Weights of a small GPT-style language model, trained from scratch on English Wikipedia: 3 heads of 32.
Each number is 500 + 25 x the weight over its row's rms, rounded and kept within 0 to 999. Layers, rows and columns count from 0. Numbers have three digits each. The size before them is the row's rms in percent of the matrix's.

# v: layer 7 attention value, 96x96, rms 0.181, rows 48-63, columns 0-95
# o: layer 7 attention output (transposed), 96x96, rms 0.21, rows 48-63, columns 0-95
# q: layer 7 attention query, 96x96, rms 0.123, rows 64-79, columns 0-95
# k: layer 7 attention key, 96x96, rms 0.128, rows 64-79, columns 0-95
v48 063:491468458513501544511470490517477504472515533522508515442504464489538506536482511478511519498488537510498459499485513502519548510497456497489489508481510459502489489517488497483525453502519493488535522507524475480490553547495515452477508500486456444506457520494509522534524511485458536530
o48 071:469519504490511496492481532433464515549485512476480501556478491514485464481494509518474460485491520518485501502498515499515473485494488494492488503519509519504450538491533459488479529518509520491529514500537505492550489489498443523518494518525563451481505539472465486490485515530536506458
v49 070:495507486501486523525539476471515471489482520470510497542554503494525493462474465468461456511530532507478488516510541475496498503516505508502509465496465500513516525489549514555484495472493522498537482487496454463474485532512485529471507546560454514484513517513463473504521503473484487521
o49 069:486500500528464500502476512548560525522526499535471488520469506504513461503514542518499522508470497528506516461491535478495528499462512505490452511486526461565460468521477507487513503512556478529506517516541527528495504475486525471488494468501531477511500508464479471454473526496522517503
v50 072:512475521509500551489426506482483469488516506497509546507495513501467502504464497537472536502494449522497505502510501460480514488491514484498518474495532493494522476455512522536530488479484486526526550473496510532511521508516510499529473516524443449548492490457508495503491477545513465461
o50 073:508519486462495510508528485514499497452492485474442494504481516506469476482519493481504521479539456489487473468511509500480474518506441554500466490521498475484526492486532501546462501499506537448484492496559475524506465499497493491531516522487561506491505559524525473505538509480482503500
v51 069:489517488524503479492510514486497531520511510490513486484506512520510490448487515488531517526454549440531499495518492504484531497529486528453533497486505494491499481502478496450449560487510517453455537514510491489521502522493554479502518522504470487483502507470562472528467524528537510517
o51 077:505492513479473484500480501499520537500486503527483463481482479447481476486514544521509465509509462498558533519458474512484469493475502508467492490497481485493505529503543517503524537492470493482484496527468510471436481503471512547534471481526535494513521490549457522514520452519496482542
v52 084:511522497484503464492502499471505485481493464501524534517528495525535456480564513524494488492516496510502498507511487487503476498485502475488519508500483523484514497513477545525495491479517459478548518482475523485517486535454518469463443486519498528427447468516559505523519499526485545482
o52 089:521498497536455506443517488526524517535545496513486472523496533527506512472526441517475510560488524484515494506482459472517479551505511489527501495509504466495530505453492459503516560497468563500499472508535492484488493527507494472499515496525483501515513503556483489508482532491500488494
v53 075:520495516517499499523509459545504500526480477504543493471543454518500497471450491475498515504514479484484518488488472542454507513498452515508483529504529495497508501506489487522471551471467483484512492521518464453518491513515477485462471470541521506488534525473454481547530490488548528471
o53 078:454554504502472490472494522513553491526444512484490496488469535481512512494517473526499525511503524491553479497490531462528507483510542485474472461499476495475513492497559552467510499512481497510501533467496512533526507518470512551503523531484520466530470478467509497474466504474509486506
v54 070:493493542484480496508496485473525486523507497540495485530506459488484509498521485517469481517457521493471506534484488487518532481492522525512478489504535512537495515567507506530492560496504455529500473521488493483473505491475511527480456523438558440491477529535477499485479463494475502518
o54 074:524497452495504498502485481493495496510472508446498486502524501529474548504506515501506492529499539473480538513536515490502480457457515514506488511490508481494483532448524490520571455503472526510544530483476520556528496478550510503487477497494498498541497469496526527460485533548498501516
v55 079:513523462522490493475472509473497472509497499502494483465514483500494504491516530491486487505499502430454525523497526528483482457521506514517476500453552481509556495536480511503516487505477478435470540525472499541443509482493513515516512531525488508451517467532464507492491507514534521473
o55 084:519516508502479536537475465501516520468525498502515513505487501476507502484483503462523540500506509490533505494524487535498561490480504454474463499509465490460494528432471444529539518441482514471485515519488479513511505520507518489500488445497537525485507506456485487532479493516523482545
v56 060:512489483495528517456488493523479516488474437456492492472510476514468522528481492484499540517458476485507504516506511469471496519529471449497523516522511518538500516493487450499513543535491511484509513498496554494508467515501505531496538506530535474514475453474476498489494517484425526536
o56 066:505523483493511480476496473509399495526468514488510466514500512476485520497500516520512526507453490508474486513460468468532512509502507518501466486484482485471500482477510574512498520514516484497479514532515495478523478485493490481526486515517501476460524492506495536570481450497534551499
v57 070:481484520498510445499512483509500452538493485472503482501494460503526503487488452494488497502434466503508513484494512508465483487540491528500500485490472496525507517536493457520503454510485483482465475538569505471541517512477472508514512490493502532476514491505572517540501547500540520505
o57 076:468482507489517498468479521473491486503456521521462473527535516471476547495476472458512465500488540471538503496456488528517531429484483486464524497502495494516503514445506568504485508491521487518492472477523523508446524499513522479458476507546503489493513493484484486498507478476492486481
v58 066:533499513529501514499522523458510498508499473482532499495521449454520503519505514464475479488530499513481469532505488461515514518534522479512449482515507485516465478480504507564532474478488515541514514504492481488476482523517505550496463500500554535485518492472512461507482561464502455473
o58 073:514493516508479459486537459512526486502482508558506517553482483542470527527512479445437521528495519510513518484487516526521498527427486512487488474505494491505489474518487545505458509470493486517558551504522530522516510489498473502468508494458492485483496505482518502490539491524500515499
v59 080:527541518460450543517480474505491514483473469490532497485467534513486479493508424514495548464508484500495516502463520479500503497508474522520546499512502489480525480521484496493526488489479510501521483501488547489506537513515502503521505542536502492521516529436468440466535474512523502484
o59 086:467457491500492473472524519511556476508495499451484494501523479473448476528508511478555525514509517500505447511510501487493449506499480544523480498476525521463484465478513507507420519493525520509452495496481487542509498487493495491523491499464503525470499496514526490531456479489502456495
v60 065:554535526491478520478507534474500526499501504492515486470494498542515512473434515542504478521487508518487543567478520470532519499520487504470508531527483521498509508490465477496498525540518520491492503499492496509478493467418518538499501484494477516472458542470515525529517470473502496501
o60 072:471468524505499524499537504502515522506470462481498524476459500545445530482518532486505523512468507505510494493479490495502480491542524449517498457485528534511501513548510518486486487481503501452496514530503525451529508470533494475535472506513513524520520479531462555492474528493448504536
v61 073:510454515525506493510492490491506486509518481522465550496486483483523491536518507525525526526480492531480494492515499468552524505469489479458523471467486469506544434498481501486512531522509510506435532501480491485504528426540479498515512503538468508502520485523477499537469494519525515466
o61 080:447574488522497442484501469486514497476500484485504475474494510473470467484467523495545497491551512483509493494525460549454527505508514505476489497491497499498516547534479475553478459466470506477511492472522520507502477561515467515510528498513485480505535512480500505489500488474489510479
v62 072:482520496494580481540468531521500512440443488549550506504513517495517489524489539472507516502503515502512504486524505497485511482521513517497527482500515475493459522493492438496500512493529532492494471536487497489509499529496487505486531465496543505501472483501472484440519475451503522459
o62 082:521472472542490501444536489484479491508496495492455507498546493485559501489484509506504509541497490502478457498488499503507461514483520475485504519541505513494524528571503504430479490535494461474491511519504509542532515478472479526505486465553493480496531509490505499562504496508511504530
v63 073:467482503489489502462495462495522549476489521503486535535470545507553494527512498481480490475500484517488512473483516535508470541482480544503493476514516472477504510509482533515518494469474459502522464483489539531523498525462439478486497457529473500519507484470480488459524508535508448524
o63 080:526465522479469488474491514493498481498525489488490488499508496475470464523499497490476458518507498499462467525515500475461474505570477522470510499511439500566542485465464481467487508495510508524438486490465486502525521501536500492482500486449532488476478500484499474498478529470494548485
q64 087:510460477478522528475543490498484528497500474510459535543522483532519503476504509500544521513527462517489486486534471534517509487524511526481476468506504516495523537535542500549493503503486496437502492513496542490483461544480447492515501496492510522471487552484496488495470459503508542469
k64 089:498501507501423544509514532517490546493541500528480504502517492513506476505518499529537545509477488470460506494535492535544519517537489492505488468524482516504484488487529474507516520500490517498500517494556514527512501551491444484483525475546498515487492519497454490471488443522479539515
q65 095:515500519533476509476525478522517504507500509476473515477501477525492470488479511516514538475530497523517536473517530488480479485494504553526516477516491537481544509521528482474524520509419501503494510526443516499527549476504509553498460504546496516494537522500511458513515467489522454515
k65 079:501502521540520533505516503469478461533499514510506553471544507457544481522495475511509529485524461475527504507526507543479479468544490514542520463544445519526556494523482483506501498521508506510496520531462528484515548511524496524494498513510490477505513504476491443500519501495481514535
q66 095:498464516512532483505528484498452490549482476502502543544493494486519459483503481522513497525505517487519494470519478479546502508462507528522450541513520469507481477487519524493500476539484491536519489558530476474473485483520508506507541485497565489507537511531433502477516518494510496487
k66 087:486510539514490501494533514505472485492489466472520511511523508517471495476498530515512519523492516554514498471503529539544520509508513497504514518521444490506435479475499482507456486475463504504501484539519465455506509501526441523531454504485544478484530475516430511526521497514502477504
q67 089:482488443513509473452521493482477472510506507492496478507503482494500539469506446507506513443500513457491498511518494509472498504524483524496522497471495499529476480464493485520483474454474492484535487446495503499596501489503476472508459460513507525501530504475441493495515484503472501465
k67 075:529525484497523487496491532486532504524517538524483501522494463492529514552513490530510518463533546510467485506534496495537508477504522491522535545522521534517484464553518488511513528499519535490527495495480511563488481504488460516503518486478542471522553492498493462499560520492496507472
q68 094:514487504476500506517486557523510498551440505535523490501483520495494509423501500493467508455500468496532531524490516500505493488486534477498521494547508504480494477558489510465469449513508477467524451491478469497483492510501517522511512481486520506489510530485498446503477475484496448536
k68 088:509479520515521480507507533516533472505444486515439485488523511501477533467524486485474508528481471464500505517494534508502512487527517528517560489531494510533522510518506516482505433490512512452543494499494460475514502502498503489558514512503492556484539484481542465504507459489488495537
q69 088:453511453505518489479498512494495504489484485499476492456493517469431491518497495515502534478514518498493473496453495484500477469493499524481522475509519498455498568516552498459496504495508476472503475482477488519495471494525529505470457524541509486544525461505524540537518454513464503468
k69 085:457489461515495481473484501432485527536452492496496479490467529472562505518484526536527490483482522468487515481469484483522498441531531490505503459510529520460537539493534507452479531514490505484501490483503485504504510455486538520524502509511497507518510504518495538531517466504473486520
q70 084:493502510468524488518502536546491511494496511481523489459508524504516459492546522504491527516474521455472523478524467518519507507466533488515461504495468525541487538560489538501494501498502483521507515537479526498496477476523504522502486500541507517470483491582516508526549457529530477497
k70 076:487469503484480511493530527470475471481475528493531439479494539448493489521526498501533509501456507514478504516499487549501502450486546455504474518526478522531506498494437510506473464471516489548504512513502521474464475513532498494525518464511521512477508515514497551494538484502514469524
q71 097:470469498505504493531521537540518514488509519545455469472485498491480499449507501489506464514520490518482513430501482505498460466482508523507521497454505490546491528506496463501484493498547496492488482502489458473458474478550528462512471503474480504525499448535542508486519470490485517479
k71 085:525498524501465484497549541506491542502510529512482465478468494467513497497520531468531494488500514474458525472466480478484460495525517520474563518509495501528528511476460512537506505505485530484536495486525482508476533508549541498514494496484452473483527489523475492540507463535465474532
q72 097:490479493471497530505502454468479467520485502511480486495507514495485521513500493479501501499511468559488494464494479495492489560492490540548488510479510484539496486525540471495480481523493528547534458487480486521503501473474502444473523484559501522505557472496505508475561493480465519525
k72 086:514515496514476544530515472466536489534511506492531497503474483495546511465499511520507541511533485588467524459477471488513516505481522513474517521488535473526522479498526486514469503508504490519505465489510517500486523497466465527465487502545480496487565470526507509480526504474452487511
q73 093:477490519525494481520457501473440515464495449462498471483494474491518483492513514512516514524488537457470519510514506505500524467504495482452515514521517475486515543478510461542504495523472480526503495495457481500503514526479541568492494522457530458479551465513494484524482496491483472517
k73 081:468481502495523520493467515498472454496483509474531492537524463508496446522515521481503554543499541495505541521497512517501507467514454505500463490519507494438500521524475481486503497513480518510487515491504467504519494467535532522494529539481525453516548489440515514476481485535512501536
q74 104:465520467491493508469550534501507514468550546508513511450507497463515479479490494506517486505503499527497512500506511479502556476528523467500498478510497514552526503511510484479495485491498482521520449482461510557518491544476514545474485489500508509486510497543493501531492490462424492541
k74 086:521531494480522522453490511499498492439505554502484507471500456463489456499501500473525516519474531513497469499514515482505525495509553530544530474474487497479510515546505516441480501511495501499493452443530530501506493501522490529501431493514486526509513507467531503483496518497459510523
q75 099:485481497511435543491509486517488481484515501551502564516533508486514482540497466516542500458475491478488498464482464524548542470469486515511484488459496512500478499502511502504515491455497431487500485499499462483511496503498447468437507537497495500501503474493488538480496483498512516505
k75 087:514509534496475512486519493487508538499529510512535516516535474488522487520477489492490511448468502454509525499490439513536547481481482531520489539466540526510471475508517506555478509479478475520477523463534486508523487510526481502476496540545454486513514474518463529530496490494457474519
q76 098:520535502428502494506505516497468502550486499463505524528494508511519495472464530512493432488507503521498516510530506546524466491530536494502503514507514512496530530482485551481508499509505465499485520480485472508497526454500495553549485521529509444460510474536504486534486474489483510534
k76 092:504451520485522481485474509485481499533423493500500463474480471495493481466498506497527448517465485526539518518528494535494485506528506458516474523514474515471519507495483499444529504511560516499512488484482479536485503517522487463513498517550538464484494434480502530494501518510488509508
q77 091:482511514460493495488551458467536508496500499487511497506468491509520524471527513504455487480498496490517490472482489468479534492428509504518504492506527504500536475544516497508410527543476472483505503425489507490486527479514499479551514502522506483489472497485523539462497499486501495490
k77 083:522483483494481489499502464505494492436481456506516533459522517482540569489507487501491517472495481513471531459489468480496476502486475456507483482519457528532500479488512515501453488550443499468531476460551484501478517518506528456498507510517509496504507478474503498474498509480528494464
q78 089:505480507522548522518485484467514485494492472514492455471490475518441501492526508523504537493558489466491506520504493480521521527504501457526497481512527472506534527529473585519550509436504499504505508483443500527482492491504522521535481533494489495522504494484485544511487483517527494496
k78 087:502452467515477466520510492502514495515500524523549465517469488490493517508487473542505509526540496502516526480524538510539498523506516470504489471494530502516542495480480527508500526490437480523491480498448485476497488474507498483514506476480514496542507511474490588436481490543499500525
q79 088:491505502497499531501473495484522499489529517492482523515521512506475497434552542529520512523508536494479525478525483498516516533516567533485518512476508507457452519506526495507474502508493460526522485511498495537504526509490523519538487530528505507526518485562530433499529501505520537539
k79 087:463510532472481474488511471442488481546515524509509478524530519476501462488537507535528508519494477495465545495510485520509473526541463510499507497479493504474449459506465481490445496492487481506493494425502504548488500498495515481508500502513494498518489515532548457473511536488519500540